config.toml
num_hidden_layers = 8
hidden_size = 96
num_attention_heads = 3
num_key_value_heads = 3
head_dim = 32
intermediate_size = 256
vocab_size = 1024
hidden_act = "geglu"
norm = "rmsnorm"
norm_place = "peri"
norm_eps = 1e-06
positions = "rope"
rope_theta = 10000.0
rope_fraction = 1.0
qk_norm = false
attn_scale = 0.177
bias = "none"
tie_word_embeddings = true
parallel_block = false
extras = ["capped logits"]
init = "normal"
init_std_qkv = 0.0322
init_std_o = 0.0322
init_std_up = 0.0322
init_std_down = 0.0197
optimizer = "cautious_adamw"
learning_rate = 0.00182
beta1 = 0.9
beta2 = 0.98
weight_decay = 0.083
lr_head = 0.00949
max_grad_norm = 0.5
warmup_steps = 220
schedule = "wsd"
decay_fraction = 1.0
decay_shape = "linear"
final_lr_fraction = 0.0
batch_tokens = 16384
max_seq_len = 1024
doc_mask = true
train_tokens = 121800000
max_steps = 7435
dataset = "wikipedia_en"
Each number is 128 + 24 x the weight over its row's rms, rounded and kept within 0 to 255. Layers, rows and columns count from 0. Numbers have three digits each. The size before them is the row's rms in percent of the matrix's.

# layer 2 attention query, 96x96, rms 0.085, rows 0-76, columns 48-95
101:105131115125123106105111119108090130139135134125096110140094077196168169117122126123129146131117158130136128125112176128079178127141104144083125
077:157154099134106145129075122090164111119146130126147121120115117125128108129141148118137118062132127149107111114129168162093061114158167134087140
102:137110119119151079086136107126068154133119145122129128107118127183128089104102172120129127114112199124149103162093134101117182144093122081158119
086:151143114143132120157133139137188119162111155105158133138144186127117141163113115133090148081115125152134145055144129154160129151142110091180124
092:177193128119132112164099135137132098110112112079151135106157173107125155140130125098133148087129099177109121091095147149147148126131134136193132
085:069129196119122172138176156181114157115123102127102157163137109104124126128131114146123113129150116126165164133163134119127130109158126165095140
082:142136097105132106145098096081168097159128139134152103113126161135118127146117153122129129127130157149081084132125119108167106139132102097156118
082:161142133109126153176126139139104140127179102057134131118134136135132090159178126109127180113133128160118111132154133112154131129094166164174144
095:097145137119125140141125114168126130148125130129162133142105136132098117136156108092101156140114135169173112095138150144152148156140138195117126
098:113110130114123143139153154162089166081121081108109137138114130135093119120138124094140122134129140128120179119156170123140107131108158140127149
093:130153171156115124122115127189168129134122109121083159168151153127098155145121102112159157133142113169160130089149108151158151128153109109162177
106:096102145116133140145124110134085146113120110120095124166123076157121145178125150103135113117149161131137110166118125055095129149128090154134122
090:085122154111108114154118123112122129145154103140122111086126100170160109130113104146127108117084132109112106110142120122147127063131108134112114
107:115162077139110120163128113136141118180109121119162106068126151178112103104138141139119112140094168155141101133144136136150143128137094117168111
119:122160086132131148130105134099152125153096177123132127104149136131140118104093119134139075135106139133125100124116099097129126137144123064113117
092:125117139146151160103129134134127158118156112141111160162131106076146154165142134167125157140139082116152134141125121106121134146134129194161132
096:117118128133148149127120128108136126144077126128139097113110111114125118100095146162126097140128123132098083104123106087114123079139107071103141
123:137167105155124123138113101084119166114173113141147141107106115081149127131102154103151112084108126145118127125094133064140136139113129131161095
103:113082132100128163148148131097131143134126142116142103095119088108130125098085156133140133108168137082140100122103106093129088114117145087077127
104:111178119134118124155146094138100123133154118121152120086116125114096138148160151114151150116101148178168096115147138096135139183144098148158086
124:139118154139163150103095151114118137111132143118134196149144123155109148184147096121110167132150120117133111153154177137131104125125143156143152
107:106134120122105119133145112169131117172133135148125111126112122162096115118150102160091128149089103154162114112116169148117150127133111203115096
106:112115154150122124071105141156145134148125141118117177185136124150118144179148097134120136188102094126141138131155153140133132149105125147132161
083:114177132155119109090118097138128096175145161116148137137134134127086154151135141113131132145126141160165096137145122093170167170162100089176116
111:076127101104119110132132101142117091126129129115111117112090112159128113089151115148132123167095134125129124122092140148128118134083139182090116
113:152146128134117084095110114134130127122133082132138176111142138120125125165161132149126144155139103157115129147163168116124175129125072166190141
119:098167132158079109086135107129152132179155114102140108137102165131110107110158142116126108170081124139122143127098080095120162101084123098124123
111:140161139137107107111129120155135108116153123153086121129110127125170164124165131104150143149099094191119157120097074162120115101118147171130130
108:115175134144119120152129134180092128150082114143144108142144129123096154138132127138100137124136150110159122123169110104112139146148088047138096
115:097110120142151122110134124142122126147106117156096121105153139140142159076098132191097119133128142107141140105161121148120140130092153122114118
122:104104143105144152149146136144129132153125160140131107145113110115144116110087143129139103111140168073144111092140109108121105115172141067065137
110:111112129129175167147135124109131130115123147146131118126100123135108123090063124129121116091157158061141102107120134123137096127117188087106128
070:120147090088098135153155108101101117116079093115116113109141120125159117136137137127145092096138131138130112131132157102110160172134114137105088
189:141124154160140139084106161168153144141118146114138159157131166124118134124113122125118134156129130117140155134126112140128114105105138104145177
102:131137096088137108161135113086107147093123121138095122116133115119147131132130121146107129108154148165114113131114165123125154145151100175090104
086:108136105096119122154160086090110122137124098121110123137102094159151144147118112123122084107140120144136118109132141114142157158134113136116089
086:089128098158125134112061153136158151110052128137116131116136112105113155135092098116117116149133136141141092143141140089108094120131095143143130
099:149119138090113125148153098114134143109123115113113133097096116151156118148130144160135135115129114142104126131148163125130170164129085139091071
079:136147116163166155124095158155125164111146160099127147178159161116096142164111111107137135128089058157173124135142132111132132129129110117192160
090:129129094108133129145125110096115131117105121145140117105136091098134126121106131121123110117112157159113090145159175125118112143155103154141092
097:178124146141119105114187115101166080146166067113110120143135151118091158102137163148169125123135080122138130158088100119168140135117157117087146
090:138121133139171136101146148147148149140161158109120144161156196136105111128135102114131132125095103104173172120126111119151154100118139115138159
097:083123174133091132164127131184148116126101141159147086120115100129143125146118121106149165140116124119107153109145116114114169165119123087113108
100:118167143154131143118102111111201097127141127089156122158124159121121102151151144124121128157092081140134125107109132128163152135077110134111138
086:080109125097120122172114086118131111124122116131130106124087114108162124102109108132134099120145161169122139072124130111166143125124116151107101
084:132148133118164119161195140103134114156135164144149142109145114123111114141143147104114138090128113110093112111134119125122181112128179163113134
107:141124137122108116146109141138137145177138160096157119134138108147090122202126105140130075139159106114148121114072067141139115150133097134146110
098:090112140136109096148099121117175135171127131116173130081113116086109144150119102135186157128100108142151117089147107108146146134091106100120093
113:108141121133143115149155112070121150117136085137136113080108094113140111132126143099109102124126124159093132119096137120165132115105143141129115
083:125159127112147121153126112079146104104074148129105122133154130115163115139129082134111148162096155144158116128154117151109177168118118090131120
100:180165138093131179116134153157104156104096121125124123150116109111101114127116153067105147130137165140138099116115133163110135093094117140158144
095:132201132125126125115160147140127114144105128110182138151084109106099148131135128125108130158138085140153116097104153106100155126073123157134142
061:141145165120080096127140161138136141172131131143135145137111140149106154164104169093133151137170114077134119121119138106125109158175085139154142
170:118123190142126135114118159163165135120125162109122130154134148110137135142128116107153149137124113101140130125139107139157100136121153091151169
070:176097149155169145093137165121161127107123157131138152133116140150152145124108146131154164151155151108136118159133149131110124123152159141147155
186:127165111081083105164154088120118121135121120129098102105144104136116132121134125126137130115136125106099133116113130107126158157138113129113079
124:148137122124140139126122102108095159132109147168099120089109125125123125120152146173127143104130141126116144097116163081126102155139124173093106
108:139113140147198139122127113134120118122131153131067110088149107128115120101167109154181136137176145140133161146158108153156141132126168140104123
114:110151141147120110106104126191141125153120112133129142151129123098099163168142128095127156117157084144153162117142139107147143169137090135112143
115:091113106139097147133099122128115125148093097139100115115118145144131128103095152144107116087072146184123064064147117118147162104111092115084111
110:119145116093100126161132111128131137147113126126129093106129096104137135161139139125153110107138134114098120104135141104110172199161111137101085
109:126140108125169124110173126145154124100148134181145136099137098160137172098151123140149158127130157149129156139148160162142126079080167111105136
125:163152120160129113082073163177123114113095103124152141104163148108095115120151149116113141141135115123157114164170134098135176159152137122134143
118:137139169171107109095084156180149105156151168097134166170135153134123147147149120129147161160136134117129146174141117145115120114123111132154161
040:127116135093119154173175100141153188099142132147134090114131105116143109111130130125109130074144157149135111145106155127151120073103115145112111
104:118112142161174149094116153116148116117124145141127159171133110135131148153139118132122148178138139099103155134112160177115102094127142134119169
094:129130121097098138181138081097130118147121119119125091112153108133122113120154124171122107073144133167136104134107131129116142154139117147122087
052:127163100116171140161125108131102124095133113075134130128156145125130161151130122094107118091080125169154090126105104100136131153143123157135119
097:126120102089104134163144112115121137136150096143135092093080103115130092114118154149134142118153156143159083126114109139112130127147089116097092
077:142117149133123091097101152144148121073121135077123157164128164120123119092103127114124115120123118134167149100131142110102137151124123115142175
078:112148159162153095084097145145140132094124135119142152129115168145090160137140095092139137147120117097107144115125108128138153119106149098133149
077:104139160134129100103094129128126073110154165137118148173140139104140148116129111114139136126146087103156159142122115151103084127148147110159153
073:100185120160115093114113115146085123088182160126150153136167134141123173113135136106125144126116084135123166091156115112155124159139145170142150
071:074174091122126151154161111100097112159113151136132090088125091129107132127105123131135083090121159155113122127143129122108115182142103109123089
073:151123144110128142091090114133146146106144109136108127159128120180130152158157144075156170124132115121108156130081148149114142135134106128093108
081:135089132131127106128109127155155140083117147073147121164100127095136122153128165125114092116077173140151155115081144105156144104114130139132142
073:121123122116099121151088131160100149144154087114146145100092134139125137133128146113122154151115066178111141144156117152161180138121066157144121
# layer 2 attention key, 96x96, rms 0.0869, rows 0-76, columns 48-95
089:119143101119106147152121152154188127071125060104115138147128160134142104114130114147130131157161070104132157159168097106159103144093154128164132
083:177111129136112123099179138132127147138100113106133141141123098117125146148115155151102091106170137129140153144095113100073177122119120118145149
080:126167177153068119135136133174110097102126097144112095117122118139081140134143137103118099150140065133147156127148124139130107119108163136147146
097:143105127145115084107176128110109155134134150117124145086139094165155130114116193159132112091123144106145116112062162107081118141158106123077126
073:098135134140136101120120106097127128165179116090126107076121119156180125125117144140128167101098181141136132160114156133117152145166085123092125
100:140102126123116159124095144116174124117099112150163105159152117106154123127121054112108143176168090123090153123133117159138102090092152124160115
090:115140107103139111127171109098124166155171101135089128107121084131141150154113140154146128082122177145182128143107161101086158145165110124071092
066:082126146150164117185133100098125130151113114134156090112124141168147143145115132132100181081099115169091113137173172158120145124162137150178118
096:107127127130124138159103121061098159145140152187149106144112129135169107139125128105136154094106124139129111119138141119140110130165150138113136
089:132100160098131134125109122141136128106137154141180138168158118103135127123160129089132146180127107137089132074128075156137105122122151166151172
091:147129128093120155106124147138091156103158154151172118158178104066142107152152147069132117127126146101110148142108140115120068117109146161113145
095:167154130087131095114174109121142112136142090143132119133080138144102158146141125117136146101106133151111113134142113143094166149109133179106122
127:111130087111127140140123115143090103141105090170118112114114170144107118123111143114106142071090126130161078105154145116116173129132142143107116
067:100114098104119147134130114120127096157140094143149099151123126111155116095110101118164124133088126113132127096148088102143151134160123091128103
084:114124084127080141137125104155152126161129097114091109138109134109166083108068121128154094121122138131114157129106107096142100133158126106125083
110:130161166150143147128104147145149165118133173123132123131149108113130128134135114144124119152143119159088149120130087144109060102124137128135132
114:118135123149129138150144097104140126167154124119103148139120149119192102104122115111165113078122147154150130137141099118122141114146129100109121
077:104095100135114172155143130120140125185125130144089101095089111173099134125117114173164104068133165109139144125095116133127126116145121084112101
110:093161071144119124173146117093118133168122146138109116127118139154158122120123115149164071100122153137136113110150100134132131096170138105118080
080:103090081091093136167166108110138114180130154153121082134113160146106110077091149147147106101102133109150123106100110141106142156124131141099104
063:160106120154166064129143112139096142127138111136088103088144114140121175096177133104057142144126135169129125147119148108120176139109138149135142
135:127138115068124138176127082101124119143129133171152097102098114139112119113116135136148136102132122126135094106126103115135167134151111137120068
065:137135207145154110113108104118075149089135105166130174110136107119167159136147148090088149129141129165101092138140123112116131119127139152150148
126:133109111091117143152187087114110130143147098138093103098127107142129138086118139135114115087144148172149108142085145126100168140121146148108094
112:106139141111111113128068144161121134133135110166160125164130124124134103156091123081099142155130120086130126090180109127151111158154118147120138
105:147141157146157127103137133123146144085137141138143140108119106155137156174142142125098167154141089172128091127120169156132158137134131136114178
119:097139156122095167113143128148127171106151081147147157127129080124141141148108147133143122082153127134137142137178162115162094145120117108124109
111:136154144135129121124101148140148157102151113136182134104129132163124095154106137120135173124125110108131107146177194158121105130125128109161138
113:144066116108113152132138116107132087170126182112122149155081174091123179099140134135144122119100121154128153158094071107146136108125174132130121
115:137156076153134109117067138125151165137116125139147140175110151081119144152102140145168125118109119137089166138116107122097106124140123108172081
123:103121080092103149123129121138130124156116133108099121157165150109149099099118144151128081103122166125111143119105079122096082119126140117121096
118:121125073138087116126115141122103139150129093121107129143150157093114102131124122122145084118137170112127192136136099096117137141121130103106093
169:145136120111116138166150064107100110127147118142121090102124114105125119114144157115132138086122139159112128124099127109132142127130139151117093
068:105131140154141113111117171107134146116078125138137167130171136155121137119134122165100126166117112083122111098129150158128135101136116136121166
070:164075155153091151141113167150126143100151093123170106099100138114158098133139164114124118109115126114151145111170146114116103128092158075086123
097:154134095108128143156150079101115092136146138146117081107149140114134103127117152119143153085133132143113108110097129115129142143148116156101084
086:166095165137129108104141143157121116074160106134145129159136163097147106144127145100120164137111135120119136125157133143086139105134129149129155
086:152128095106106144175156091102155125147094132132128098102140086105116097132101109114136112096129141148121094119108090093114144133147105127093086
082:134110150149117127100097151144079128101133108161132140137123150100143117126116122119110163124130141130080151116138166142109113100093161159117164
080:136129111104129167173143065118128093117123128129109103111139114121129103120120156098148160107109129121138113118100093097126153178136144146104099
092:096172098139119132106119121147126155143118130132142166143116113113137145108174136143111080163112135138086158121138147137139137103132132140168094
083:141154172178128128062114162129099133101135141155133165171137151104150146109126152125113144147129104121118137127145160136112088089118156140125175
089:133121091110132091141140127100142116182107114102141108094155140125092117107106097160105119147117141152124090114140128139138105126139099105150137
098:147114167129136085129123146124043132153123133174117125126138113177139158127110094167130094112125112095090172132111162133105145109143165148156134
068:132128085090097104129152135101174112187128132120103066109137157142133116108104125122152120123136151127137095146142098115121135153159113113163101
124:113107158150125144076107141122142168101143144145115154176107160142153135155140114103121137131082107117108154129175170170163066124159119103123173
105:137116140142139122125139123137074081128106111144119154137115169119124135141153142121131153156090126116113114136190175155125173120126144169115183
095:089111136116120168113180115113086138148144134104112092143150150173126149094094125154105120133149136129088123142102149130090138137131116188176111
067:141150108093112137148131092155133149122140141103136125102131138139102154124138136172126108088123128108148128133148135106124164170131097123115053
141:158113171162145123084060174176121148146119103124146150157104107112115113141135102138113140169124112097103156141130143119113095091102140135139148
101:130149131149150150128077129125145081084141124105156136094131118114097125124140136159152127068137088081150150128140141096133097121123115176126145
100:130079108117121118144141122087088167126145105162109099074116144112122109138085125107165144071138137113123130116084116128113127154129114136119084
229:128132145159142121087099160146114139099132137126131164142144147129134124144148115130105145167108110119137163137148135173124118099122117130135177
041:176133106161136108098149095114096126144141098176158118108100148129119126165130124144137128062126150127147160148097141123103122114131083147110125
183:134146109096119129182147074108144103134117126127122082106127116116114104108140129111125129100118129150125102126093104123140145142141125139104083
052:092092135152122089129138160112139162142099106164147144132098119162115148134095131179129079140130123105171138098140144102111124130133080132100132
114:130152137178167126088093151142119132097138133110116151139125159117135122133144108117113128166149086124128113116113144138125131125112170099164163
097:171170138180116113086128110147129135107133168101140131151100139136131136113148135124105135163137127158141096121124161097148076131130157108178124
112:132128109110118116165190087105105154129148106105127108093118104138133110142093120168148110117145142115106119114091153127089149135108136158101091
092:138126117105160132123112157132174132111149120097173131170139164121140107150105086116100113159148122104117133181128138182109110103109145143151165
102:140083132140132121082132171141129154125111122125128164151131135169136138140107092143116126153113137108136134119133142155123109111122127126148188
109:148128145142116132116124103109170160103154133088096119112120125113125128129127143117143100134136116152140119179195119086133079162155118097138106
109:145140126139093122142156098115136149108115120095113122105114085147119138106144134151119113112133116148138125120099125099114138122102111139141103
102:119118086090135151184168064093128107144133127159125081108111093136138118113124124124117118108133119172115119107104129124132130125133132141117105
087:138133106101121110151137093097112120128094102157115100097130083128129136118108128132143092108129126141118102128121132086133160149123110111130077
074:142147142176152140085085142138101166102137107120133156145138108140122125153136114128132151165131123154143093126140190115125137093137085187156156
065:077132134117115097145171138137151124159163132161128112127113109108138118105069141116158114132153154104138123113172088108118118153148128075113133
090:124137106083111130159122077084122110124116136138118088080120098141119127102131155128137130101134134148125100134119112110119138131131127124111076
084:113139100095095121169151084104127099163126153117114077095105137124142123110129139126141118084120138150115111123092105107136144148124121131111057
075:130139105116100103160157118092101128163158100152123136116116144097146118133138166163137156089173137139159132145107139156148149142131114159130088
071:140115139154166160086123162152131162095139122144142170163143129122129130163153106124102170155119162127150118172123180146133124109138126149165165
083:117120158159156146108114187149145142098121112124141155141134128124113130162125113111128138164125122102145126106173130169142095108128146133147193
071:120098158152160119092092171149133125117117120142125170153137124124101133171151084114098144160105103149133158136133139137114108116116135114166188
076:140104108095089136169172068111124131164138126125118095117117121144120133100119141125156111085108138136139138108094112099135164150141125109121088
077:152118155145189090152138154163117134137124097145155155108167137139127130146111107144115144167113127118183141143158140142142100105112148147165152
068:164120134143147164080128166142130151110146121138113154142149148149128128184147114090093154142126115102126137120159132148132095141148123138118151
109:142126159153155129095092140122151159103123108137130157131144123142113143157165100123085149144148137141115129138132145129128089113134152168152149
# layer 2 attention value, 96x96, rms 0.08, rows 0-63, columns 48-95
076:143095116125166107128136125143132133138089090116111119087083141107125151100114134111130146149143130120086170152136133162115187154132146144159129
090:114138113117160137121123113158094160120130100105108125100116118115122145137125165142074132107149130146112077137110136140095124137129123151094119
081:103064131106126124123136133126156154129132088112149145092138106163123167161113104145108105137127146161061137107134139149091153150119132175119131
078:129144127135132116143113162159051107132093090157094124122171144147139093101114123117096134136125160110167124104151117100124085126187118148146129
091:111147136116151185124140127095149123103080077146105121129187058140141177124137149087103121120153144123147118128120124118110090148109103123099119
081:143143114120152145129109126101191152141131090139135130102121078064141153126139097178114078124124101109139145138153103121112113106113151123157122
074:152130176148123119138142133134133133104136086121092125116118101173166147113139148142106130111132109127160106133099150140118120138126196137087125
070:105163122131174121125140140169196075130112084129154124101142179139124101097115132110113147148150125115139107097156126116111169145115116136117127
078:093186141122103138134104111123197095119103055122121121157162141176136125131128120074141101110139117123145112139168128157172106124116127089158130
085:142095117145131145139127127120156114108138107093153145158095119052169133105129134126122127150142109108171131115110121114100090131113122113106146
082:128125155116093143141147116125133147126145117120119165101103178122155111119125137105123140090139122162070101135121170134136136141142152137101131
083:114147114161148141114140138157099097131079148122122130154123122186116091179140100162149126134093144156157122131132111144123138148154116134122123
077:118086125128144075124168108156100114129098142097144145156159156114167171115138140105150116127106140122176156136097098067152101146113142123076148
090:113128162162096099133101133131078130128081137139146127076137087138120142145145127136113137126137111180086122130115128169075112134139159142136131
077:143099140123103137136133135158169137106136143135105093139123127140063169134135168112127140152128133204110131107074114105081119167117133149147135
078:099088127163143143110099129107120128138128175117120128110158085119152117149132127085125134107138160162088080162112135177097163189118098153090115
085:145122140134150170132121117107127097128111137099141111130136121143121129141098121106136148148142122072147150159112109138152113143121094075127103
080:140123107131156071126131117138090167140133132102107125129096154087128145133117145173121124122096152135127159108114102153081180091110121142109144
087:100120103158141117137111115158182109131059089128117113139152113179131148129131084111139111128132165172154148123153109129152124138126071135140145
082:105139122144135168124116132151156066139087128116138121148150118174161110132118076113203115128123142181121113125118105158144111119107081132139158
085:143127117124112148124121131169121093145168133116149134114178157152177104127113118086117133127136133139129153106119117134142165104120137133108135
078:161115145108129177118125130120140120165121120124133104124121133113077140122140146092137139117164187076145112117147127133108137116123092177125123
075:130148107148152115121077135144142143145090122103129126126112139129100096136158073124142097149072115161145137185139108154130102107120114108164116
071:096107116125120138122108109098119124146106109130130128166160091166120112129176080091117117143098155132110133125148115149105121130142140125090125
085:120103122114160151124135112113146144114129109122120133106159147078124141122179134135136118105088111160172104122113129155171149147107121137131144
079:124072125120152150130109135121114120176146202125168144149104128122114150137101110117180160112152144161109128144095118126163115131144114114133125
084:147131144135130169125148146137088060122079166131113121099157134203137126123118121139122116110166152148169098160126142116146056105137136112134123
084:147135124114146131133157117109156099123113129099128129125205087161123138120127121091088143128109130106202115149114108145169102151109071124114119
092:155121128158170110117138131138121117114067161136140131097102150145102162176126101158167126164087127111141134178143126097141108097139118109148149
082:112129128154113063136106141138031138117113136113168110128154084149125105150146129143130127153116149131113140156140112182127120128128139117123137
081:128092115145115145123138130133144081133071088150123099134147153191068114112164103104126120136187141086175154122179125115174105146127119094143127
066:147129132171126113127108162110119111131045097164136116106151159149131115151153098104144146135115141093130164192129140155130124140161136115148103
115:107052133126086187124127134148143083148147122150108144151115137127112150137106114118136113130109125117112129086128125144099110135143120136111141
099:116117138110110099131121119146123170110152122118131130150109119160150161101111195132134097122135187108186113154162109124130152102141121123076127
119:139105121154151107128126146133129086143139143087156113101065143168158163146166137140136136098109104122166121072125147146140153132091162147124125
098:115176152114097117127122128150130110149120166085141131136119148077116116113137111094118107143122130092152130135145162100115135117165132099094124
110:119129110140105141105109140132102092156143115188166131130122135136161157124093106188152143143169124162118113086122112130127084128104132098095122
105:170159134125122153121095141124132159156138189158151134127138158180131163125143106115147179129141140132104125115143138151099135133143174125136116
107:129093147119108153120124106100156129105142171087134139120090130100093107089131105095117124115117140110117133127111148145119137145091106097109128
114:170118123137135122102110106121185148124138121139151137138190124125115137167131104125120166141115152148133129132117172145098120132137116146133130
102:153095143127104148135128154102148099135086133131157115136132107143132128108104089161103147138167133158125123105159152128110164061129141135076127
098:099150097138099148138145132123133160095150095149085174099128148119171073111137146132119097132152100112126111095131138139179150140122105129123134
102:101070111111179156127095138123165139128143109148102115097110087127159119150149158170162113099135099137090148106139135198106085136098121114146137
096:149150095123120096100140142095127137134085106102089133133102137127163140121101163180117129120155103124085103107119145192097115153135147101130113
118:122157136108089134126130128133098154170093126146143123143090150182095121134082121185142118138163104131143097105126138113102105166103127121103118
109:095122151121113149125116127140089173119142114134112135129122105110123153134083187114131103137128162154093126152122143102089119161119113166097124
103:120094109132132129127115106099081150092113090128114155141131123090109110117146159116124144141120127121120160108147106098092120130114085146075119
114:090140138146148185143162139154149107111122126132149135141118128147162146144102094134132115149180130157154072085112142120149153127145146139132146
119:085126097148140162128110139115134089121146083124077138106138116154120092108146085101094153129091078158105092097105111121201110141121126129108136
116:123130123166116164122117109156088131125162108191163111131129116147121181147124143137129124136125173134169133121144094158091118112125094157130142
109:091107099143139157110101127104121141123080092156130109103143091141145137118094126156102107123144096125168162132130138146120137117099105095135117
124:104085124113103092135154137109097136138112152112178136104059131121165149106086141164191100115141135083140082091168103129136109109095132087104133
097:083116135137116133137146137156147117107122136096177129095166130160119149138123128126086083132116111125170138118114129156133198130102119147113133
111:159071115139092139123152142101135097123092071145090135131152119107102152070117140150107134121092109111123137155086145108088146150125139131130120
114:136166128179097107137127116152128104181150159133133119141138141166113134135150124106129124124080172110139120146147093126147138112200154119135124
100:147147120126131124120119115117105133134095121134164124157109131112089124134118103136086145154126105175136159124131164084161139131156118126116117
089:130108156109131126104090114106117108159131108155142131104183103163126060151168057144140136129176159126158111113122153138150127123124103117109113
090:126131152112107095128138147169150098085158108116136142099104126159119114127143099121155142136139129126112104098123146138154110098085149148148134
111:139136082136148136136128138112072142108138103108105133141110110149177129116094146133205105120130160148106090083113110118102123131131151140133129
100:128134131131071099127110119139154161141151126162192115093110174107087157103187108138105176148122153159160152101154123133174161103135118141123127
099:158157157129120117129123152133158117123137069143122130145128105136099144129133154118112101142158140097150164190122168115121165145148164159133134
121:083126099130112220141118100117113171123121129157143134151164133131143088112122124092089106141144145152123133068131106151174119110123107124108108
106:160129080136119066117137112104132120156142137098180123122124153158086188092110159126167165145122144139120130131130110105149097093106132140124130
112:186150113142155078128114126129144085091157131088168116131144170104141173116136139125122162136093151160167098123152115134149139097121125137111138
# layer 2 attention output (transposed), 96x96, rms 0.0762, rows 0-63, columns 48-95
077:112169137132141079149124111116097141099089125127132126085131110157102138115144081123093131152143126110137136108138183119117105103157107112085167
092:148161122088137105190117133152137148115101117083120121097134133113110174135119141119067155120114135157144141121090096141109146168106144132148128
090:100160135130079124129149147139123103143159163154140110095126118122125101175100194115102149166110115122132142146126115122142111159147150093116169
087:125150090141129096129137133132148098197114095109116133186152151120153150154091137112115118128113153146121164143107137155146161104122073127148083
098:126148131132156124193156136127111115083113153116092107071128146137113162103148082079110136086150123150146099148117094124124144123099157122154132
078:124135088143153089154141171105110107099159152124078129172123139098100100123178105153173146115149093156093106146111150162114077117111138125123124
077:132125098123148146163132146127151130131122163111119095160120136131189110123084143146114154112094113103107151101134114128160132123126109138110159
076:104155108131104111159134085093126099139139157124130158096122114120119163072139096055117122110147149121136072137121138083180132164138083110120145
079:097124078152181113127105127115168114096173130136165127135149116120145116105127124130129130093160148087115096126152116136132138103110155108137160
079:090127124116116156138141112121132148156147137140127131112120122159100143079166095152160091141146094139122117107096100127131114098153086144128107
087:121103138096110160123135125115144156148140145115160109135136100131142131086070143121098125093156156096136097092116101140152140149131132166125150
088:109124148105067125122141104114154127179110139156154122121147122145135118116145170146125131184138109152135126110122107138100164155152132137146086
096:138113100145112152131107135122165148149125153128124095129089101110121115106133093140146128154110090135159159122109098142119145112111111170150144
093:112149136114143094141113162117113108118076153120090081169129140122133099109114103179132133117152108131144124130133139144095126082089118075138110
089:127131163114085103095167116171096149117120132101093095107129122109149107106119105142113145142118117163139153119121104121120117107083093102129060
085:134130157111109143121115116114154144120072153119142122107092116147087171128161146138094131109110117130170107108112104149119147198146122122159108
090:134149100117153129134096153145107135079135109108120171115110168151130151131133124076144128113115094144138143148141135127148110179122116099126199
082:119128079128104119163084104158117156159121123127121125136130108129117121136135141137083113172094169161140120125118134107123122126120117153133133
095:064151118143107117161100056128143088133115124151146113091143135152149147126178183140116128155169127130142089145129114139148149147113126137159112
094:106123162143115105101107089117160127160115133153163137116164097161112157102168140159125139160170130106171082148143107114148114142129121105137105
086:131097131132085146080141101098176126140131144148151113161134115128141114143129190103146151136136154103161149155123121105132075169123123139098127
083:118111104129125111095159102125112161168070122156112109155157102113118160095128142078117132132125175130160133144135105132132089101116166101144124
085:096146117144109104109135066143148136152120112157143114116152092147120124118164175137153121143148108122129135108117130137128145149147120134128098
076:099128097135086141117145100093119127152127120189084081154128166146103156103164157135138126149123116145125126120098098138095166127105163151151064
086:094101143143150116138137103129157170079116164116129133138132086129125085089150078124131161172156119109146117118109123154081127135107180141107146
090:154130146113126169066087131116126138148137148146137133153121117128114173112131167144119125120128110103139103170122142152158136161097152172155129
085:124124196083150078141119142169100139123105088148134130159152137115126162113131153102135168152155109120147129125100104152107135137130103120149159
092:140146129149185119134123083133124175103140166112123124099127116141149122109149128123111105105158089114108142100149078129115108183124135148140178
089:113129156119077100117157094144135134147122112157145123101117118134129127140151174136150160165144102157126154111108153133118157131134111160142101
080:122155142138134121116122119123099133162067138165111123158113144108106139103132109154131083175138122122117117088150113105081133107130103066126096
092:072126118156076123107102132170088116129114107145102113130132157128141139135159134105163102144143134150123137101161110152113152115114119110168155
077:111113128123081083091136119119132152148116131143124096139127148135113121128151153152144117144120120141123148124137146121105179119141098113153108
114:107147134134120184087108154152094148114128126096147114114081097169114144145119139129088147128101112137125119097092088154108135116104134157095117
101:145101128103156175117094100144157150129103156126111124125105147108136111104099120150144096128156142114164127126100101138122137118153150181150088
121:090159117116108104121129123143129173133132106134123138127083138128173143115091157129106121125081104088093184121152148148182168105136112116105130
103:143136130109105119152140136162104150090152120123113156120111139143111143096152140101103119131141128111136083136107118109142098146173129147128105
113:110157129155106196093087158101101124131113175117115106108157153160123115127100105132110120145096106126127128096156119127132123126145140100097132
111:131151146128134120105138126176098134138134126107140130117171119134108126147126125093138129129146117122088112113141139102110136106127114108109102
103:152068122087156085080112113146127158103165132150128137111096111125158143124107109112114102109151080126079122143123101145116140129149129178130142
102:152138175152116155054144143104132116148134114137127148128164097111088102161138168154140121140165121122151134111111139158088128148140153163123112
097:100174134112167133086111145141141136170132125159112101150109117128098092137105140162104144137128122082167143122145121110104123103119151150115114
103:124104117123159129185139114130145120124139088151156159094137144133171125149098143171111171125125130138129160147114144178135142126158134134167107
101:113099144177165120118126142120115113117126128103127103153114125115172111146153123119132127128109124132101176096143106201105142112148127071121123
100:093124104148123128167133125102157121153131118162124127151089150141127124117150135168119110137145120080091105138100174148119125145119129057122126
097:137136119141127142159070174135125152130108140139142135117149146159148151131112125134100132161106114140113113139139158124114093102121133089097173
106:113098125162092154150107157152108131129129142124127141147105137125154142158122153098143128111124131163132132174114165160109095105142115164135145
106:123108117129162112052112128104178123127122156129123098141112164094126136099111122139134133162159117133122129111128140144113129087117125167158143
117:139173141102125175190130148107129119163124129145107136130147152144128142111122127156132112101131149128136169140148131168153134130099140168143125
115:102172119136135129123150111119112134132161130135153122116162128144167130139127133130128115139095116185120156085143127111170144159084102122135106
096:135132144177132166113056167130116137139101181098140123137104146133101142151125125154125148125129096140142125112104095138095151092125143166123153
108:153134096170162162097148124101117109156079142114114112135115104128115124128129143118137116118107154155138171122097071152109168119134138056126130
111:127068114099136130135091176128119149150113128138131112131132146105121128111087131155108129118108116040105111130134093151117168102155126114107148
092:147136104134100142145152126125164158132086129120110164133097105157163106087116156161141125109095120117162151145133106147119194149127140149174092
104:133119127132129123067124123108133089117112137148126109128102093119135158135129129131115153130119127113156133152124121103135135155105128133137112
113:132174135124108127163109116155117147141153127112156142106110153149073113155155123111121130097110089140133088114121138053127152141136119119120114
106:116161094136090124099154122109119143140150125177092157147159161136127143120145171131118130165147172164127144116109145137124087120129088132133143
089:173094118142141148113138108113108145153158120141164100098111124110110086134168144106100124141123159176093098133176127112090156116169136101114130
086:134107124093086106125139122113159151110150126112141151116167063154156113136124124118133119132123135100120107151170140123177113151140125149126133
106:105110145128134132192120139092131100146099113136122128133120154110123147125132139151117103149139143117134145123143140114142122139131130137108137
098:111116134150107114074094129133143150107124167145151117097172143109141089129149155135131161181135114089114103138085115092148165125140094196145101
095:130121132157148143162093147126137088100130128126134169164122108122126116141133141175130152107174126122177106183116162142123105120166138160128130
116:125140125135154150119100134118140120133101108100126113100143170157119151143132112136150143122113140159140131126105101126122111148129133154164174
107:133118126131110137052110157101150107129133144137151098107145120113118121148132112129152145126115144095105102113113133080153127138129142128119148
097:117153123114115110106157105105145132103128130143100153121145145111112089127114150134165078125156114073117142138127132104154172132127134161134105